Weights of a small transformer language model: vocabulary 8192.
Each number is 500 + 25 x the weight over its row's rms, rounded and kept within 0 to 999. Layers, rows and columns count from 0. Numbers have three digits each. The size before them is the row's rms in percent of the matrix's.

# gate: layer 4 MLP gate, 320x128, rms 0.175, rows 124-154, columns 0-63
# up: layer 4 MLP up, 320x128, rms 0.171, rows 124-154, columns 0-63
# down: layer 4 MLP down (transposed), 320x128, rms 0.15, rows 124-154, columns 0-63
gate124 093:529504526491533465479501526475493535489525499477518503521517492473441542508472547542511493463475516489446500522478467484482520502519506477536562540527486521498506488482506529491492499511478491
up124 100:521511472479518464516524519498526504498499501534535495482498517484503495474467489451503481491468523486513505487465518481487538477548501500498505537511492455516541490481549460525470513454520499
down124 103:504483529470470470514482541541520467497458507515456475499471516502487458459494466497507502518519540565536516471469541507495514504511462438496567520518498532523518533481516489526522491511494482
gate125 103:521512452456545518483498468510498512463489507513498490476481505481522524511482539459546520495497554511484465499497516452512505458506512476483536494492462483491452501496490529537501467498517454
up125 095:498490461463484530509482531521539482474522494473485524502462527499494452523502472484469471481528469492529473512548526544489530530479510543489518506505494528563521468509489524521518521475436522
down125 097:490500466503488496530525512483524513485506516501525467505526493550501477510507528496505533491473511487497519479528455494477461490476500473443482477452505542522490527493525487533480468534495527
gate126 089:497547508502537489492486523505493482485519475568477512498480509478523488511516497486474481465480508523517494518515495522495489508470515555493505493479544491500518473519539494504501494491498500
up126 105:520477499537511480505512484517530483542480519528461433454516486540512496503482480498482477480532503507455453501478501506508494506503525479492523523517472494483526500537482533516493504523539508
down126 102:518464489499512532462515479490483501491511482510496487486507506507529469535495527425516463511500490483537478500519505519482470505509500492500499443579469495484531489505518430503511501541520488
gate127 098:495524473507487545518525520547485452513487505510512532499543493541528490525530498472468482500521465511538483487528482492489520521464484533488486509521484544504468455495496482504504473514519522
up127 106:469503487499473515504499493463508503464498497500497468495543464487504551502476512560527519469526503438516481506531485510504473464479480545507474505500509527493491441453496527520477516503491507
down127 103:483523495479534509514506506512495450494495494496471537474496500502497546494516506456489500484534538513510462513555554530520517477490494512527464477465491506497454460470517511500561511532477511
gate128 097:557467489505467527516497539515540505461531520475465489502537476540486506509507488497448543531477474507525516510481536504477518504461460487505511545502516524514523472461538458519499525531510522
up128 095:477466496526466464516490502463540526488499496512473493538482447493484518502471529514473515491426505452507477494501473506469465490476466523482495465531440466489513511503520486455515480505499516
down128 098:469521465480501499462507508542490483522469508525490530510491479476492521466514455512478497492507516551532447488506524561526456519527472484511514520490539535473500494501523498505498496460477490
gate129 099:465484526555490483486514536502543469501488516523521538558506465516472514474459554542467475459527492500517496510491504485507540517512442481497473496508515495463494463459478518510497490507480476
up129 101:488492510506491489538495511504466505518499480441471525555492467517511487466481490457497477451493512519495524467473471523463547514495476500485504481507470503492486488517480537492535506508481480
down129 099:523488498531480484542515537460459535485505501474486485492491468502464503505506549508523523477488477498513512494435482524461497544510484505512506503486536527497502499490499526521527515500567547
gate130 105:502513495532515527505506459547492501497490493456483517530470530477492526511574517493514529515516482509537523479462491533502492509491494525524520520444484546511528524529490477506501521509540527
up130 099:533487523463447438489464520485493490530492518532494491488524500559508459468509503480504505489475487517514438496506505501556491491502519481509504501513534475482512498492515516496497490436484462
down130 095:497497469495490491548543489486478458439512538488497517502467488507433485484499514470542446533509465498511508525498476489490525506506526502494487497496503473501501481512467517511526532512462478
gate131 109:495491500498507519506520523521503498468500511547514460493457488486542557519514504535518459508528519514514478530480474518503501500539538517504501505494526528490555499520500538501510500563496523
up131 098:525495518508491511509514493525508513547503517503513480464540503506517453502490489492511491434499511506481516474496475556507500483509476483516465488461450487502516545523479517482526486478501471
down131 103:474481490481512494510511473496492534479530464515493531547509520482502474532457498537524514475492515498498524535470466484510483527463485466533522466512512458482509505505483487528466522528493462
gate132 097:515509506555526496536507524461455437498499493515496481504534518463463474518513521477426490501522462466494527456491489502501514535497490463530505494474483475494486473508513526496530480444487495
up132 098:514537493529518531477481446496470545536507503506538479496498511515494489486529558517506516497515549497513484476470548503541494506530482512485532482537471515503523477516488464489467493482492505
down132 096:486474478499507536513519480544509499470476498503504521484524554517479521522508502500486474548501466495544511483535514505520541521506470508485510502437491531466503473491498507510517515510475534
gate133 103:491529513498528507498500460521481476514482526451466469499513528502508508485508523531424556515515506501465473456499497514517505502481568518450459481495482516466543496483447483530493521555492497
up133 098:444563507530493483539513526526499505518491476481518526486499541495553497492483470495492480485484474500499498527531502529480519518563459481524533492543513486570473466503489530521510553517543524
down133 102:542481531558510484457514509521495478514502489529473529484465497497542524497478523459464511486454511503457516455554515522493512478522517447474524467482505441503517487481497507524495553468489485
gate134 099:473485462455517484528492452517438488527513491446486493521488473534538559525523497507545525535501516505484516492527546508484514517467502465494464516523508473487524513479512503510520522511492491
up134 107:539509433529511514513501490473513499502525476450500511513521490499560464493505464496490472522532522483484527456484464497457498517503511528510493502546486492471548514518475529554473496484447489
down134 101:485530486474521459433497500482454507499502515509473479520440515496545522511504499513538460529524526508478524521518555514537499505462529502507479487466508529533486528506514515491497531508454501
gate135 106:490493473478503517524499473498513518539511440495521502473484446505546524524509536510508518479486499530510524491528495500511513518475485539479483474461446531497507506460534488503451516511542531
up135 104:507501491505506515523538517500519491551540503506461514507522474467481525484505484540504511554485478504496530502467510511513518498519496463463470528469472499478522498540534515513469473477515478
down135 102:503522534494501504450542471468525501500504531506486500492494456479514481512498481451520484491448531492524491478484503488483525524531489532489530515586497517508526475502526491467508492512509500
gate136 101:513508505506476503475513505506496487499435455449501552512535491513492544485500475426456478514491489486500490490501504499522499485443483499505593481501484443502505472503476484500510521513513533
up136 108:512523461461491484495528490550505517498513494494471477465497493500500526529488455497527537480517475523485552465521500459507495494481477535487509481511531503513533512473458506473498523507494506
down136 105:503466520486487488473499513508522541489471524571481513542488490523519451511521506518535504477515484519499503513499473521471503535515504474473513551498494529487526470525518513512489501454512483
gate137 098:510530485489487495524490501490516500507564463477503466516584513522508502515488487523501472536532456479536487464500513514508510486513474540494515508491451511510507485499497497537539517481514517
up137 101:515495479522532543508503511538463498461477492467452481481510473481480462480520512461483499500484469525510522474520536514473471468425515516524508505476493516538472465513492433525496498493529463
down137 100:486479489505503497489518499468509493496515508515493489545541535526584477482467541549514492518494544481495483487489466531537529496477508536495521483485487457484477540488532533486485520503490474
gate138 104:542522542559490490498462493507483527537465488471491496501486463507487517524506531487496535459511512481463478533505463482495553510507493548497519556525493484506518525490505521517515488468531460
up138 096:508482482503531525476458520501466495488487543450507460507556480540505505497483504464523441539522495476517544526516529503511479506463459463522538477511519482555477484458503518506518516510493480
down138 108:468499489512497509527459489500492552524498465472500514505494517478507524485503497470516445515467522450518507537510514466535517495482460506501499467554530485501523559503482507497446508487510511
gate139 094:492548518518469438493458494494523531490507488496528453522490491480499514441497510531488442513535507530470466448560460462497475459498505499505517487499493497527506495505490483473544510507514532
up139 097:509513532500473518509500502503491518469470507496520489461499515488563515501504508517497484526533511561496520463535513455471480471503482539532505529509520533505470515491435446486526518442480527
down139 095:456522473459490511451518513499483587515486483533465431505479493508485476526454462526522526501470534471472480516480492471455514493495474501493507482475511482490522491506499516477499517498492491
gate140 089:472514510506468524480512493512517518495500483492501515483504503505524572485512493519542507503538497523447483510533531493534519499476537485509487492561595471519507463526503517473527512516500507
up140 100:478461490520457516465541495519497535500492491469486510507494503475526481487485486537516487490532479485489487577503493508474521545523515505589466504545536511497499502491457491473505494509483513
down140 102:498507478527453484532560498504497571515502489550520523476530469519444433509511507516519559494468531497481483507455502511492506540517471507511463513486522519524518515490468494550532486485519530
gate141 102:489477539475509557517474532502491513523530482522467456468493508455517514559484491534464500489517491456463519461524523493518515467484491507530514494493498487523475504482536501528543484549533557
up141 101:505544534486530509505465491514528507519487525487531509519490520526479550500530496519492513457484494522498496493483498505502498512551504501505437474494491493516553500475537458490500520473487524
down141 104:580496499463542490485513480475500523489492503462555502571533473496563500486493505532483494500512524528497533500501461503521479515496502537461490496480497492477504509513501441527523452535472539
gate142 099:489506491483506493518485470504460515523526539455545466481519480485526488484454482489485490494484522518473502487471481445515504521499534531462483455504510547504507486480454507486529499476490550
up142 093:488469488515506480480474505469494517468488484482487528553512519465496518509484498504468504477508520482480475535456491538487481516500487547535449523549491523481459470574544458511495490447490500
down142 093:502533526470552474525488527509512556488515520452486468486516507509497491479451480517480506510472525491498512521490487519471495469523489480448468488491526487458523511512495496502506499496500542
gate143 102:512484513469479497450514462463489485490477531486465445521531449514516515523506476508454404526494460530503487487496521504527513508483502494487526521470483479491529516506499492513511465517512535
up143 107:483471481540483516433473501510514518490495495527507561527480524476465486500513486490458509496466513491437518498445549505443484503497498491493506497508502480501495482525520494483482493531475452
down143 101:541485509482534469456545465538467470452506468493521503501529470518483553450507525511497473502531510497476506548526516530506472486527472525485462480480522493489526483510526498469511483542470488
gate144 110:505540500460530460456515522484476496498490507524479528468523491458498529549531504515450486494505477532532496520467484470522479499533510522491507493483509503474484486517502476503508557493533493
up144 099:475502492519481490538512531511503445451517505525498524495518473505519539491538508507472503482517450479507522520504497524459494486462422494515521533440518554462480515460525544489488488507515484
down144 101:510503490515509479457443516494491455490501536508519485516455459504502493487495520520498471464450474536474515515477514468475532514494515478507478538500475491511529483477502523472527495498423453
gate145 090:534546519478493473534486501452491473525535506484480491505504486470503460503488480499513518523528497521505512473514482478499547537490510457470481534518512487509460494503482464509466508500505476
up145 101:443483431496558492501492490537519509456488467489496504553488531490529503502485505475533513520472478489485508521522504545490519519514480500497506486486548524471510483467508523551529543497478464
down145 101:507519541479529505496473505488552521515455482504497546510488537509493526534479527506519461523494484505482559506491455467455489465524474513535515505495515513486493475475511537510480515514496486
gate146 102:540500525479471531491453511489499517529526495493451477482539469496530504521489476454521530435487539494479475494505504464518480486555506518453495465479494505507497452465495482516498478498496501
up146 104:505498482462522505526486516459494491495558536504515488467535513492543523470509519515513516499492515513517521488524519511537530496544497516502490530490545496470514507576463479511498501538485481
down146 104:511527489506494558463478554492535482515525488466508487514515477502582532456493498534545506480476469459504497484477478438482508538478506497514530512500484508503504496478499544481494518478519494
gate147 101:489546499451490471534488509517456510494489519468540478498475507469511517473558540490507471478482503465526480480519479457524517490502513531480491497504487481492547516498491521509524527512492501
up147 101:499481552505482455476458541504482485486513525463513565446466545524541459475527524522510475494482528491482535542535492469516503521534485482524458513528509523505510526505511502478498508486477549
down147 102:474491483518495501467531505471543498488523483532511529456482524472483485491546513475452518532496523494507516510528477491487513500494471493512450512517470472511518494536526512477443514507517483
gate148 099:462508514420480504527502486511482481575547519531500547470489506491488530542531480507506500507464558528534529493474494523525521487494488496489510511492531478563551496496487529506426504507506513
up148 101:489496490551515472517480469451490506516517467528541461498524467530470443515524521491532554453499496511513493485464462493589483503465526459533509484531523445506515494496478508524515486503474516
down148 105:499515483510461498503495498490478512550518529485546527465514438535460485485474520478483465499498501489518505493518490481478477502518497474515522476507475464506499532531506541475521513491501531
gate149 097:466528461520496488489463488492480510482494514485543482504481430450474522489527459498472502514496495498442500524521502509529505476500491514506538480533487482455502542524453483486432519529515542
up149 104:521509502526518489508530515495503503515514507510492519525488471496530485498475478504465476592469540473471486503495497495484465509527501500512489471493544527442512518509505487460530516472514497
down149 103:485495475548519506498535488478487525547498543516500521482515521498498527537464452503525502475465501557513482492502470476477484499504473477459485516483471484456463465511526532537545525509488512
gate150 096:515462505478510534482486452500555488498522511467556508453545518493574508482493514480526526507536549515474522547490518498462493450482530461523533485481509512498494499501543468489521498496504525
up150 102:491497501479462481465507475482527492522516514479526512538548496510492466471496457552460498556458498535492492508507509517470507494491521510452503525496506499509503449478471474532523518488497482
down150 094:521535479480446481455484500486508483490521472499485500509480508449524486523487497486513471494476536493501467530430484523538530527478475475546486546506517505498491511531476489530534504466490478
gate151 109:492503519492536501483462490489497491531539505506510496544491454486485492525497519528530503545527490532516532490506491556494472481505486488536467528492523503544577503531478469493477485503494522
up151 109:478476451482489443484520486469495485516506493478477501477517481522504496501496484463482476489430517536495525473457502468486514544524481502502530486480494475536525501514493480514550539497528538
down151 110:507508522481514476491487471504502543492518513502508477495504530530520491466520555492501500487511514509453497468490492476506481502494486507542469496439494507538516509517493541468539470492496498
gate152 106:484480513483512506487509476503501515504495460555493455515512510492537512479491545499491502476443502486476528501488551541503495500520478472483455470457490503466511537507499493460489535489502530
up152 103:512503518491533515480490481491530530518478503523446487474472508475492455553477530512441497512488509494478487487448495490472463518475515512485492498478485475490541496508486504504507512525518539
down152 096:527491515502463514529492457443503537481463528510514505551460455468510483469492488501484471510493522487501533507499474482463472515483493512485532540495474478494524548488513514510544533483517503
gate153 097:432499522472486491502492492457519513512503476472516501477504472499495523462514507511459518496489476506513525501540462492550543468487440458472473515505480489523535464504488485471519503492543559
up153 094:484529494491516503497556483537513485468493514478505474550468516522490486509500556470479462521499481522481466516497498464518473490457558535428518537525535525472503523482486491500488521495442461
down153 098:479474481521479502484465518480510496503511511519544495466515528511488458526511455537492481490502538510483501562508492506485510521476438502509483466505493508526528516511517489500517464464554547
gate154 100:497506502506503535484483519469499550502508508537475493461490502442541536498508499471543497498479516499510503526540461510527510455477497514486481525490500524490472473492487499502508485496489499
up154 112:512458552497488503511489514502521493503471507475521470519491544502459495511530455520495530463489477506518511492503480495502485509496491499526533499546493500494536509498511495538490507494553484
down154 098:480494505532520516494512518500492464490515498503507536449498500494488518530458504493471522504499501535497517484498498516515478499497534503491506432551536547494480466449537500535477514468480494